Each number is 200 + 40 x the weight over its row's rms, rounded and kept within 0 to 999. Layers, rows and columns count from 0. The size before them is the row's rms in percent of the matrix's.

# down: layer 6 MLP down (transposed), 768x192, rms 0.138, rows 170-269, columns 128-159
# up: layer 6 MLP up, 768x192, rms 0.267, rows 171-270, columns 128-159
down170,100,192,236,179,210,233,169,233,195,225,172,203,196,197,150,172,217,185,255,186,181,161,211,205,155,171,266,260,235,175,208,269,180
up171,093,278,190,201,194,242,199,139,204,241,157,210,205,282,188,196,181,234,163,192,181,215,178,220,136,212,105,130,203,115,206,201,270
down171,098,220,170,221,223,176,141,180,181,211,226,201,183,224,283,205,199,238,93,237,184,152,212,183,199,214,206,190,266,171,164,272,173
up172,100,262,186,166,220,203,172,223,186,192,209,194,182,236,214,173,107,242,129,187,224,216,247,245,297,202,272,172,130,218,181,161,195
down172,100,173,182,169,126,162,168,223,124,178,222,171,141,218,219,108,252,269,259,249,264,200,192,162,214,199,198,189,195,183,131,241,240
up173,097,195,202,242,270,156,263,214,213,121,241,234,202,261,251,265,249,176,243,219,178,215,251,237,210,191,230,126,213,194,247,204,183
down173,102,277,177,184,276,194,178,212,246,193,195,235,153,181,218,237,226,158,130,169,206,217,193,167,262,209,219,181,249,232,111,279,199
up174,097,112,232,171,234,127,227,225,227,260,143,209,251,188,131,187,265,213,213,306,224,185,155,185,214,200,185,206,162,156,197,132,199
down174,099,152,189,233,164,190,254,229,138,276,248,271,190,136,159,227,140,278,233,79,224,184,190,165,196,198,199,195,191,196,208,226,241
up175,100,180,208,151,208,189,66,191,254,253,136,227,225,231,200,265,239,314,209,197,279,237,190,173,152,145,243,188,207,142,218,197,202
down175,097,189,236,219,225,214,227,181,188,207,212,194,206,235,248,200,181,134,189,134,216,239,227,107,136,272,251,160,221,244,178,190,186
up176,095,227,137,180,182,221,180,223,222,254,143,238,245,159,158,221,150,180,266,230,255,200,147,152,250,188,149,170,204,190,238,234,168
down176,102,184,156,181,202,216,168,254,209,162,216,139,187,158,207,181,203,182,196,213,234,148,223,254,213,186,121,198,248,172,178,212,244
up177,107,188,214,169,175,204,105,253,218,230,165,173,185,159,216,250,330,234,229,249,122,192,227,165,215,202,195,253,271,316,239,235,197
down177,106,180,250,169,215,194,253,217,198,255,258,155,162,224,235,234,256,219,263,197,166,218,265,236,179,107,183,275,133,169,306,280,243
up178,107,257,164,189,168,153,242,239,261,203,220,244,202,288,178,179,219,201,216,204,168,218,205,245,239,207,216,264,253,232,178,195,197
down178,104,202,184,167,218,175,157,171,169,190,217,174,215,133,225,194,248,259,258,184,247,252,97,152,132,160,275,175,242,196,215,188,174
up179,104,204,187,166,238,277,257,222,215,192,199,188,216,216,161,244,209,230,227,216,253,236,223,165,163,164,215,264,241,269,183,214,160
down179,102,226,175,193,249,88,148,222,145,224,192,196,186,185,206,210,206,233,210,213,220,202,218,285,238,187,228,163,109,198,220,202,273
up180,104,233,198,204,229,191,193,202,223,184,196,173,219,201,95,183,189,178,182,169,233,150,203,216,155,212,132,100,247,227,243,200,262
down180,103,214,128,167,122,213,198,201,130,142,194,241,155,183,282,180,227,199,172,229,207,143,150,142,275,133,169,199,214,251,178,189,212
up181,102,184,246,185,175,160,186,223,198,237,157,205,224,268,214,206,184,212,165,159,210,236,245,199,247,189,295,228,221,246,242,102,192
down181,104,111,188,242,229,186,199,159,251,176,170,225,144,263,208,181,217,210,173,259,195,203,221,266,201,150,197,199,156,164,224,226,213
up182,088,193,143,309,211,233,123,143,225,236,193,183,199,196,170,201,256,224,207,263,143,225,215,188,161,227,235,177,170,138,216,206,163
down182,092,179,173,240,214,211,204,127,181,185,283,258,186,222,161,223,198,202,144,209,92,183,192,234,230,163,152,193,185,224,217,188,231
up183,094,140,196,135,236,174,222,222,175,270,166,188,166,239,133,167,130,308,259,241,175,175,225,231,213,182,163,185,263,216,279,212,197
down183,100,148,166,124,133,134,159,175,195,238,208,278,236,187,261,204,254,279,168,196,91,221,142,216,152,206,295,202,228,200,203,146,257
up184,095,179,208,141,165,187,210,176,209,236,231,215,168,249,253,212,154,214,192,239,196,197,248,138,233,214,256,222,240,215,288,239,176
down184,097,163,148,133,169,251,163,188,163,188,214,225,163,193,238,262,181,241,236,226,201,210,226,191,136,261,175,183,225,187,264,226,206
up185,096,185,184,296,239,198,223,230,188,234,204,179,146,215,99,215,156,271,253,219,112,205,248,219,282,256,227,228,217,183,171,191,207
down185,096,166,200,241,190,223,137,172,255,164,154,148,186,179,156,154,224,290,219,212,149,219,182,233,198,207,204,205,330,166,88,230,243
up186,097,155,192,237,176,173,200,237,239,217,198,272,223,146,205,246,160,216,268,205,181,167,207,204,190,213,232,216,256,70,195,182,209
down186,099,149,222,178,252,91,190,192,343,218,222,249,211,159,191,257,122,146,222,174,198,169,278,282,221,223,171,166,147,161,248,160,146
up187,094,215,178,276,179,186,221,197,166,205,193,176,138,223,217,136,185,230,138,201,224,136,241,188,215,165,249,267,184,204,168,197,225
down187,095,216,155,148,140,253,180,203,245,183,189,223,235,196,174,219,125,196,253,118,183,170,178,250,231,182,178,168,233,142,160,144,150
up188,097,257,186,194,120,162,209,197,158,238,234,117,216,222,236,197,185,256,231,211,187,200,145,194,129,210,167,166,221,213,227,205,230
down188,099,116,245,239,255,231,202,227,219,173,190,182,166,210,244,208,193,163,107,176,166,210,280,128,232,175,222,164,121,187,162,286,212
up189,082,226,195,258,203,174,181,168,258,204,224,234,144,233,231,220,201,150,197,214,148,227,224,159,203,264,156,194,209,286,234,260,190
down189,083,248,205,210,189,175,176,196,215,273,186,174,161,258,196,253,168,212,172,249,104,142,201,218,217,186,206,173,211,200,144,163,163
up190,106,213,223,203,156,305,191,236,210,129,177,168,201,264,178,231,197,142,137,223,90,224,188,203,186,222,203,224,182,213,140,181,269
down190,103,311,167,255,242,231,237,155,248,215,270,205,233,239,241,310,219,204,268,233,162,229,174,211,185,167,183,142,183,234,227,152,135
up191,097,154,177,164,270,181,256,120,263,211,143,189,185,168,162,234,190,218,221,191,174,173,248,158,167,219,193,197,268,195,184,219,205
down191,097,216,253,191,188,248,177,200,213,195,228,139,205,247,172,224,224,251,176,227,128,165,159,209,196,223,198,242,168,137,195,240,168
up192,080,170,177,195,192,163,126,205,111,244,182,211,191,179,216,184,227,211,204,183,144,203,165,199,189,262,214,102,227,260,180,176,139
down192,086,149,170,184,238,191,201,175,210,250,177,177,238,173,245,213,141,237,180,199,247,152,187,179,241,265,184,162,221,236,217,263,177
up193,110,198,181,130,146,192,205,217,214,181,200,231,221,187,226,184,184,217,238,252,175,124,233,116,188,227,226,171,244,183,220,265,241
down193,108,165,223,155,207,241,209,171,182,234,219,174,216,159,295,216,133,192,224,165,173,204,196,126,248,164,230,139,217,235,211,239,226
up194,113,165,238,240,260,143,232,151,201,191,192,268,230,188,170,167,222,178,198,178,298,292,224,165,227,263,152,165,194,156,199,202,210
down194,111,236,231,182,178,191,249,244,214,242,187,134,232,188,225,160,200,300,202,266,183,220,306,168,223,206,259,218,254,206,230,165,211
up195,104,304,178,141,268,238,231,161,261,203,221,154,177,261,205,227,167,207,184,201,132,169,187,194,199,288,201,195,247,253,181,291,187
down195,101,250,233,270,219,269,197,241,166,235,197,110,187,210,173,177,176,154,227,120,244,169,313,217,251,168,223,164,292,98,254,209,214
up196,099,125,90,206,259,206,196,220,251,194,216,223,174,229,215,247,185,151,199,241,191,153,216,163,218,116,170,198,195,230,237,177,208
down196,093,190,205,130,173,236,178,239,165,169,202,292,171,293,208,183,245,163,241,130,226,224,262,181,209,175,231,112,172,237,246,234,203
up197,099,174,151,158,269,153,271,175,176,253,159,255,204,176,303,206,220,189,236,234,221,247,147,229,172,173,174,265,218,178,221,174,121
down197,097,193,218,206,236,210,212,233,184,189,200,200,203,246,159,222,231,201,205,268,244,211,192,193,253,200,175,215,163,164,170,134,272
up198,099,198,235,170,216,162,137,233,190,165,232,189,222,228,242,125,241,202,266,193,302,224,208,107,192,160,145,185,213,197,166,190,191
down198,098,252,190,148,113,155,186,212,196,252,200,223,217,210,227,217,194,254,221,136,239,96,200,269,160,239,186,187,191,219,180,191,213
up199,102,180,211,187,185,164,285,112,172,289,169,196,241,264,227,196,167,207,224,191,221,200,156,210,250,249,231,189,112,185,243,207,280
down199,103,235,198,151,204,277,196,197,222,188,184,255,198,169,173,220,250,183,205,218,248,237,165,191,183,148,198,156,118,269,184,217,215
up200,089,246,195,136,191,185,207,211,210,189,254,175,272,193,181,180,200,165,128,255,152,97,227,195,180,165,195,185,254,206,185,189,188
down200,093,197,132,159,290,223,228,153,214,215,165,229,191,220,204,228,174,221,143,188,228,159,169,275,195,233,206,179,227,236,192,177,144
up201,093,181,149,242,178,183,235,244,193,213,210,179,221,87,205,146,254,200,221,181,155,190,228,207,195,174,219,172,181,176,163,154,189
down201,090,206,295,208,197,162,219,235,276,118,222,180,153,191,214,229,230,166,170,199,238,209,214,230,150,235,189,170,203,215,243,172,218
up202,099,196,199,210,213,169,156,195,207,147,172,214,155,215,217,244,211,244,187,226,155,254,285,165,180,230,250,253,229,188,168,185,214
down202,097,211,164,193,128,237,197,275,183,194,246,214,204,201,188,147,112,206,166,212,188,163,179,196,158,146,178,141,199,201,239,182,181
up203,088,152,224,209,207,255,205,212,241,193,229,201,198,179,168,172,221,237,153,224,157,160,194,207,162,182,205,185,248,246,223,246,206
down203,095,138,150,260,227,257,246,200,136,151,272,176,225,113,156,168,192,169,185,249,214,231,107,159,232,198,182,146,193,114,162,247,242
up204,099,213,174,157,172,199,196,214,163,290,170,243,186,162,153,239,175,248,204,151,181,117,217,206,145,268,139,164,268,271,244,288,168
down204,105,285,189,190,167,210,148,270,232,228,228,265,163,177,218,185,245,178,236,159,210,150,203,241,145,212,230,216,205,132,231,265,254
up205,094,242,197,154,257,240,191,239,183,166,214,162,191,275,204,243,144,131,234,233,155,169,235,160,228,193,201,193,159,205,213,197,194
down205,100,212,160,171,192,245,140,231,194,168,192,190,152,278,184,203,229,169,165,221,218,167,164,110,248,324,269,233,97,263,197,181,196
up206,094,246,252,160,191,232,204,178,149,242,234,172,173,181,214,238,146,148,245,208,191,180,197,145,200,251,148,199,176,259,214,139,206
down206,095,238,188,272,239,202,186,187,199,178,216,165,189,227,192,142,205,120,213,216,239,181,166,267,132,225,231,146,164,212,238,198,182
up207,103,191,200,236,206,190,187,126,202,118,219,187,151,145,231,283,228,204,195,254,252,158,164,273,122,152,148,273,201,163,221,213,203
down207,097,146,250,240,191,226,156,235,185,191,171,126,190,120,193,183,223,217,228,212,174,220,159,220,147,206,177,223,195,237,192,164,206
up208,096,189,130,197,189,149,177,187,194,138,149,176,216,160,203,265,185,269,171,236,204,199,113,181,257,202,255,203,217,182,197,245,186
down208,098,197,217,169,164,236,134,212,178,153,203,185,199,213,209,248,208,198,202,133,208,271,197,248,166,201,227,133,251,156,224,219,164
up209,101,194,194,179,193,203,184,210,165,193,248,185,263,175,161,164,126,187,260,208,145,153,179,129,239,233,198,219,230,216,182,151,189
down209,097,229,138,244,155,208,176,241,237,138,202,226,177,280,207,207,194,240,237,229,227,156,186,180,217,223,185,209,187,204,201,245,207
up210,101,205,235,212,156,182,196,248,149,254,189,162,204,168,211,229,160,275,200,150,241,206,203,197,135,176,217,211,161,243,171,236,242
down210,100,187,163,254,329,208,290,223,180,241,142,209,244,210,227,192,205,188,207,187,200,216,207,242,175,139,200,177,146,222,194,253,169
up211,108,139,207,230,313,149,149,197,200,198,244,150,185,231,227,274,186,187,292,234,251,209,229,197,215,171,202,222,198,185,210,161,216
down211,104,200,249,145,221,244,155,207,136,183,240,241,237,226,204,262,197,157,154,134,219,215,188,220,231,159,234,189,217,171,261,185,159
up212,085,200,181,164,143,205,216,134,237,247,133,214,189,190,232,211,159,155,258,178,214,201,131,113,181,147,110,192,210,209,251,235,175
down212,087,256,172,197,240,200,270,235,216,236,147,174,211,175,158,156,197,173,195,230,229,176,222,215,189,168,233,225,208,206,212,199,235
up213,110,207,219,134,201,209,247,226,200,206,122,108,126,234,179,150,205,282,205,243,212,153,201,148,154,186,209,165,188,191,212,191,211
down213,112,212,232,197,174,187,280,194,278,144,255,145,208,171,213,231,228,207,120,123,257,187,183,177,237,188,194,221,294,223,122,213,245
up214,108,215,153,186,208,181,115,181,190,203,157,240,213,210,186,195,173,218,225,163,195,184,187,173,238,170,174,196,295,236,161,183,218
down214,103,164,275,227,189,199,176,231,234,155,111,210,257,207,239,252,206,188,218,255,197,253,191,133,251,148,237,189,190,177,256,180,188
up215,092,230,201,157,161,168,142,222,207,308,285,170,221,133,134,207,209,220,235,278,244,204,150,241,176,193,170,199,225,225,251,202,245
down215,094,259,145,271,206,168,236,181,217,192,216,300,236,160,200,201,246,237,215,232,162,235,221,243,208,208,163,189,106,237,229,218,209
up216,090,174,254,135,245,146,214,233,205,285,184,251,169,183,244,208,191,189,198,197,125,233,248,157,240,213,230,237,182,115,231,163,249
down216,089,179,230,159,253,212,174,205,246,205,151,220,240,191,208,252,252,168,208,141,246,179,179,162,173,251,213,238,234,202,230,184,202
up217,105,225,164,233,171,258,200,205,226,196,138,249,306,198,239,214,180,203,227,236,231,173,146,214,175,207,186,163,209,161,228,215,214
down217,100,175,238,148,147,245,189,172,175,251,171,171,209,158,193,228,217,232,221,171,203,252,177,172,189,262,218,254,216,231,219,130,212
up218,100,225,198,156,204,175,134,196,195,207,223,229,193,195,139,109,139,175,224,114,209,183,118,102,217,142,211,185,265,159,231,295,223
down218,098,260,202,162,135,197,257,182,226,208,158,195,273,257,184,273,205,150,207,219,120,158,173,128,154,197,207,213,255,312,209,150,233
up219,097,174,232,314,168,178,236,239,139,222,238,240,162,214,214,183,215,226,204,206,208,279,144,191,191,218,206,136,217,206,141,164,216
down219,102,137,250,177,269,173,177,106,159,194,191,187,214,172,177,277,286,166,139,189,232,142,196,193,220,147,186,178,161,233,179,138,166
up220,089,141,184,178,195,142,215,130,241,134,263,205,287,251,214,243,227,269,212,210,165,256,184,183,136,253,233,207,230,226,193,196,180
down220,092,182,154,278,205,189,191,147,206,177,218,201,179,175,244,238,283,231,144,193,173,165,232,144,164,189,287,134,192,176,161,204,251
up221,105,213,234,216,210,172,194,188,210,202,221,192,313,188,231,227,227,216,231,163,209,138,245,198,256,222,231,158,247,220,248,231,161
down221,100,187,170,210,213,186,174,229,228,265,211,183,180,241,230,225,308,236,203,212,256,245,251,131,232,173,270,250,216,224,231,218,205
up222,118,182,192,134,171,244,190,205,243,187,213,226,127,200,244,160,252,199,171,167,170,204,221,169,276,195,156,129,180,288,194,151,114
down222,124,272,213,221,188,120,198,211,243,245,179,285,217,185,245,237,165,240,168,208,168,211,261,233,156,170,223,237,154,203,267,141,194
up223,086,256,191,238,191,265,214,213,193,246,205,167,207,177,132,225,212,203,188,157,183,222,243,262,280,255,202,257,217,177,137,237,189
down223,090,204,165,126,159,205,203,134,212,232,238,276,130,217,278,195,145,107,205,255,220,271,151,253,166,142,226,164,216,171,238,229,235
up224,104,202,191,264,247,232,179,312,234,183,209,162,265,249,121,223,266,151,212,293,232,173,107,203,224,240,188,235,192,232,149,200,238
down224,100,152,175,254,256,272,105,208,286,164,172,198,198,147,218,251,225,146,136,155,204,169,281,179,228,183,189,206,232,115,253,240,185
up225,114,164,181,195,214,222,129,275,259,233,169,179,152,175,195,196,166,229,199,247,186,154,225,245,201,261,174,180,200,201,218,152,213
down225,121,172,223,201,207,130,163,227,292,140,160,198,194,232,217,176,245,257,241,189,225,144,227,240,216,202,225,231,260,181,241,202,184
up226,111,245,144,149,241,170,221,184,203,215,133,186,158,170,194,243,244,171,304,227,161,218,241,169,201,169,232,217,162,85,185,212,194
down226,107,184,271,173,214,224,202,195,218,144,170,162,167,227,176,182,231,239,201,236,186,134,230,218,204,197,258,148,146,231,214,169,201
up227,098,177,193,158,125,243,259,163,241,259,240,231,211,239,274,232,196,235,161,269,224,189,158,196,146,223,195,175,220,184,209,260,168
down227,102,206,209,180,228,228,202,196,289,192,279,300,228,229,265,212,208,213,155,280,180,191,182,224,180,213,252,207,223,183,210,185,224
up228,094,147,188,223,173,188,215,199,189,127,203,285,194,199,244,201,212,198,197,189,136,216,268,171,181,278,148,192,209,196,227,273,197
down228,094,201,210,210,132,191,211,188,166,173,122,247,174,177,184,269,196,188,269,157,193,157,232,247,256,222,185,107,284,146,173,213,151
up229,111,241,158,171,173,127,175,228,200,191,170,181,249,143,234,171,114,177,246,229,199,213,212,183,131,222,206,175,202,219,206,201,220
down229,110,217,158,173,228,163,180,215,137,183,108,152,128,180,257,223,254,167,242,248,275,164,227,170,223,168,228,169,168,176,229,187,234
up230,094,221,279,208,157,216,204,233,204,194,224,173,159,189,217,249,152,239,211,80,157,141,263,171,230,188,235,280,232,218,184,219,180
down230,090,175,219,158,231,166,166,199,252,163,230,186,160,152,228,169,202,258,195,192,248,180,232,182,180,166,235,143,176,247,200,251,215
up231,093,230,275,189,232,196,211,274,201,220,159,209,186,165,180,100,206,310,183,154,150,247,172,200,240,159,219,177,240,231,219,154,146
down231,102,193,236,206,210,199,178,202,177,139,195,199,236,226,218,187,212,259,212,206,180,245,134,221,187,310,189,284,168,238,118,175,157
up232,106,215,178,158,179,152,279,142,219,189,261,284,185,173,267,243,219,216,226,184,180,200,218,166,149,233,160,226,151,127,190,224,226
down232,107,227,138,222,189,213,221,193,172,193,193,129,150,171,235,189,223,166,171,206,213,224,189,234,193,228,266,172,158,280,222,173,216
up233,101,230,214,168,249,115,136,233,214,216,189,219,187,184,262,183,223,185,204,248,240,185,261,211,185,181,186,266,184,238,149,175,197
down233,099,233,163,167,251,218,219,221,208,227,206,248,237,290,170,186,143,128,189,184,106,206,222,148,155,188,221,188,152,207,234,196,191
up234,106,148,199,178,244,160,126,177,191,125,182,227,190,188,125,145,226,190,239,209,230,165,178,220,165,274,311,219,178,173,168,245,219
down234,106,179,116,201,187,206,212,163,222,182,287,231,179,224,169,129,161,174,291,230,178,202,126,263,234,219,234,240,153,145,120,209,266
up235,116,212,221,170,225,145,192,195,201,187,202,154,193,139,175,293,136,267,175,175,158,228,210,223,228,315,203,190,208,149,216,121,259
down235,110,221,267,220,209,201,249,189,179,156,169,210,221,229,152,248,181,183,237,108,170,193,240,205,232,269,256,210,233,138,196,173,233
up236,076,213,214,231,217,209,273,239,219,236,269,182,135,155,203,156,192,184,204,205,225,258,224,140,289,144,224,244,214,240,161,199,221
down236,073,169,249,196,256,206,181,198,210,202,168,196,280,136,228,244,209,235,181,230,238,168,134,186,272,183,225,250,216,196,149,228,94
up237,095,289,145,195,244,110,174,162,205,183,205,179,202,195,160,155,162,124,158,193,206,161,142,219,161,156,152,166,242,273,214,193,226
down237,099,235,135,194,199,230,109,88,156,228,199,229,191,187,263,244,219,207,169,217,223,239,188,181,145,217,131,220,203,227,209,200,208
up238,093,210,220,194,226,198,183,136,250,207,172,173,222,206,204,183,218,183,253,192,198,254,229,123,232,205,253,252,214,201,148,162,254
down238,093,216,249,138,198,162,194,232,218,112,191,191,264,134,218,228,318,236,182,203,252,181,211,218,270,252,165,252,155,208,258,224,181
up239,112,259,201,195,193,147,282,96,232,144,212,158,160,167,230,186,139,197,154,160,174,213,205,187,196,161,149,212,214,156,220,174,252
down239,112,213,191,242,190,212,202,186,208,159,189,172,254,225,266,187,206,178,215,259,182,140,151,196,199,217,212,163,274,182,197,219,279
up240,093,190,186,221,265,238,210,212,242,214,192,243,225,254,191,158,217,209,219,149,155,175,295,245,171,244,200,159,301,253,218,170,212
down240,094,318,223,199,214,239,147,127,204,253,212,205,208,165,196,169,65,212,175,217,247,172,217,178,192,246,143,129,223,231,261,211,212
up241,099,267,192,240,285,195,307,135,207,190,179,213,192,223,249,249,163,182,275,199,278,202,216,228,229,204,211,231,134,230,218,155,223
down241,101,200,170,218,222,169,281,201,182,226,256,148,230,147,146,217,198,243,201,241,211,195,215,229,225,210,226,270,180,123,190,166,297
up242,107,231,252,203,151,201,219,248,237,238,234,209,178,242,208,125,226,233,202,211,169,149,174,232,215,225,175,183,217,182,195,227,168
down242,104,168,276,210,205,184,249,226,172,251,190,196,245,159,226,146,178,195,136,190,184,202,205,213,205,178,229,216,225,190,170,162,188
up243,109,229,243,262,171,243,198,199,218,151,228,229,218,198,214,213,245,216,250,356,177,235,232,154,229,211,199,151,240,203,183,183,188
down243,104,149,205,216,232,158,191,103,238,206,208,227,167,192,160,168,244,185,179,218,194,158,178,237,192,215,198,159,196,140,202,222,180
up244,090,216,197,191,162,223,213,171,248,204,174,219,171,298,187,202,188,222,165,243,234,148,276,195,133,191,131,155,289,135,237,274,184
down244,086,232,222,180,195,199,185,150,229,200,227,268,174,191,206,162,210,249,225,201,218,208,193,161,196,148,179,236,222,207,230,150,146
up245,096,151,154,248,229,142,240,184,134,212,145,205,192,245,284,236,137,208,180,258,235,185,189,322,231,195,171,187,249,228,194,184,280
down245,104,228,225,229,197,228,191,172,215,250,169,274,221,278,148,174,283,214,132,219,136,215,174,138,223,208,211,134,197,236,261,141,212
up246,088,190,170,159,245,200,156,247,168,192,226,219,204,233,243,219,174,197,231,187,251,144,214,184,227,244,163,188,161,251,112,177,205
down246,091,158,192,208,143,223,191,209,227,197,215,196,142,152,192,197,135,280,215,138,204,236,167,213,176,190,206,180,145,164,226,185,193
up247,101,192,166,171,204,260,183,247,258,107,194,188,246,235,214,230,165,272,299,207,130,153,208,205,262,194,129,224,208,236,162,159,246
down247,102,177,251,204,258,275,207,226,213,228,172,233,169,221,140,203,146,197,182,187,243,218,172,164,178,201,230,225,225,205,244,212,226
up248,097,191,159,242,175,246,172,199,190,248,198,188,218,159,195,139,214,168,182,182,172,172,216,212,184,157,146,263,277,239,178,203,219
down248,097,254,253,213,211,239,180,239,201,168,215,209,216,252,223,188,181,129,183,103,224,204,177,263,166,168,209,173,184,225,196,147,202
up249,091,225,275,162,177,234,211,164,131,203,165,172,194,194,228,272,160,241,219,229,129,159,223,200,101,196,199,204,186,181,213,188,170
down249,093,252,209,217,107,213,212,162,211,226,226,243,157,243,189,317,191,224,127,189,202,195,159,221,201,151,259,222,182,161,188,234,219
up250,110,197,180,175,218,253,209,278,226,176,207,181,189,245,160,271,251,174,228,219,240,82,201,174,234,189,142,174,180,226,214,184,214
down250,103,232,193,202,222,215,209,126,152,262,277,168,206,189,161,231,247,280,202,199,305,226,218,259,148,217,186,272,174,122,176,166,242
up251,111,151,181,244,239,193,226,132,167,220,192,220,134,235,215,258,217,172,246,171,250,88,227,188,221,202,209,217,227,243,163,224,166
down251,113,247,180,259,148,211,243,147,240,198,250,154,179,196,184,124,162,220,159,205,167,200,237,239,171,286,257,162,202,245,189,250,194
up252,111,217,110,182,261,152,158,186,241,191,193,209,230,221,175,129,149,206,146,197,289,241,190,177,235,182,102,165,231,216,166,162,202
down252,112,232,195,246,243,172,153,169,141,194,137,249,249,243,166,203,170,184,203,228,234,175,220,213,225,135,179,178,186,219,203,296,172
up253,092,191,158,227,249,94,215,250,193,278,169,253,227,197,185,232,222,207,162,241,194,216,266,180,218,234,177,170,205,226,174,181,261
down253,100,184,179,229,172,203,159,164,206,281,210,211,225,182,278,150,195,185,226,156,260,207,234,175,183,191,153,225,224,199,180,187,212
up254,113,136,213,171,185,241,200,236,171,215,209,169,184,148,241,233,234,203,208,133,154,210,246,157,240,146,215,234,188,183,156,148,277
down254,103,227,252,209,123,235,219,181,163,257,222,197,169,114,172,232,170,198,212,255,221,143,207,204,242,233,203,282,240,174,180,228,252
up255,089,224,192,210,233,112,249,218,187,203,218,244,203,194,188,144,166,233,209,225,213,200,186,212,249,188,266,161,203,116,170,225,220
down255,103,244,176,192,186,149,124,225,193,168,188,184,230,228,228,213,213,221,115,224,167,154,203,226,231,257,176,166,204,254,168,223,234
up256,090,237,158,228,236,191,268,167,260,176,182,125,182,221,129,141,196,214,174,196,162,205,169,254,163,153,168,274,248,201,211,200,235
down256,087,178,166,159,183,213,195,173,129,189,159,206,230,259,186,247,107,305,339,185,210,231,77,240,267,161,218,144,250,199,227,122,218
up257,090,218,199,204,177,193,314,209,167,124,221,147,237,159,248,176,204,214,199,247,215,205,195,194,264,183,230,184,182,151,196,233,153
down257,096,247,176,182,157,198,241,226,269,230,185,184,220,181,263,183,212,234,232,203,214,241,144,165,175,206,157,270,154,194,212,325,186
up258,091,215,238,194,216,192,222,151,168,205,127,196,219,138,248,232,158,180,251,161,177,182,238,157,194,53,213,189,217,156,198,255,117
down258,095,238,243,180,225,153,105,232,165,165,219,153,170,193,233,243,183,238,122,175,215,219,191,267,208,228,216,243,220,235,218,226,123
up259,087,213,221,200,197,235,189,237,235,178,142,201,205,169,227,96,181,254,126,172,187,175,221,212,180,245,59,132,211,172,143,189,151
down259,084,211,172,156,191,234,196,208,111,171,244,130,228,172,247,177,231,226,173,188,175,97,142,159,212,236,153,150,277,256,165,249,170
up260,090,81,171,223,242,161,253,255,179,268,157,170,149,184,174,187,239,249,270,238,177,258,190,169,194,213,224,180,180,167,220,73,244
down260,093,209,242,181,163,198,214,154,230,207,123,257,212,245,165,264,218,226,194,173,179,197,226,153,255,281,258,206,181,253,143,183,225
up261,086,225,170,249,176,173,263,181,155,194,246,240,214,261,229,84,210,106,227,210,225,199,215,160,261,225,270,168,239,186,220,189,221
down261,084,159,210,172,272,159,208,211,199,158,182,173,174,155,108,192,127,201,187,167,261,270,241,222,233,231,157,111,244,227,129,188,203
up262,100,210,248,190,159,272,176,211,167,256,161,245,127,205,216,208,236,185,205,195,211,216,186,177,275,160,210,166,188,138,252,176,184
down262,099,252,229,237,180,242,187,203,166,274,229,246,212,198,242,182,149,201,199,198,258,201,206,208,110,154,126,285,232,214,188,222,93
up263,097,180,165,247,224,139,254,123,256,183,189,217,216,179,155,163,237,244,236,271,175,161,144,181,79,170,186,226,231,160,173,175,221
down263,092,221,187,222,152,179,165,184,199,156,143,219,191,244,268,146,111,267,156,148,267,218,242,248,187,223,186,192,227,157,229,133,225
up264,089,162,173,218,219,138,206,166,166,222,208,183,201,177,316,172,227,225,156,208,198,168,234,153,172,197,156,225,203,176,156,122,243
down264,091,224,206,191,212,228,151,224,242,182,156,216,230,166,251,233,168,200,158,192,161,176,270,236,212,230,217,149,210,204,204,289,235
up265,100,163,114,212,194,264,215,264,256,208,216,216,219,124,199,235,122,130,221,193,189,272,249,210,231,182,207,258,257,262,196,257,241
down265,095,270,184,112,202,187,223,175,241,200,164,203,230,231,203,200,128,148,152,216,223,98,221,280,213,177,192,193,243,211,165,206,180
up266,082,234,203,220,134,284,249,151,218,221,213,187,178,244,202,194,211,235,151,197,199,170,238,174,172,225,180,131,277,186,175,130,134
down266,085,190,270,188,242,197,260,229,243,193,183,294,189,78,205,227,157,277,226,250,190,157,255,208,199,174,188,178,189,203,244,187,199
up267,101,215,231,201,197,242,262,263,189,167,276,213,175,194,158,226,215,261,220,216,145,146,207,285,220,179,164,224,283,290,239,128,223
down267,101,231,225,245,198,166,207,155,194,185,215,169,207,241,136,126,205,245,188,184,146,228,244,213,186,190,215,190,226,207,245,179,166
up268,097,194,215,161,152,130,207,157,154,166,231,306,146,229,230,137,170,223,227,226,191,210,174,207,243,167,177,152,181,173,216,271,146
down268,097,102,191,182,260,204,158,154,137,149,268,283,154,197,194,168,267,191,223,172,156,184,145,217,249,80,206,141,182,197,139,199,241
up269,101,108,236,157,204,176,151,197,257,151,202,197,220,220,267,262,105,219,237,195,219,167,220,123,201,189,148,166,227,166,159,206,258
down269,099,193,182,298,254,249,179,229,223,184,263,184,196,152,211,153,161,169,91,195,225,216,209,186,161,229,205,136,181,188,199,236,166
up270,102,193,151,178,122,220,193,253,180,262,176,229,265,213,236,200,206,182,186,215,162,169,214,240,218,209,153,237,183,228,222,208,209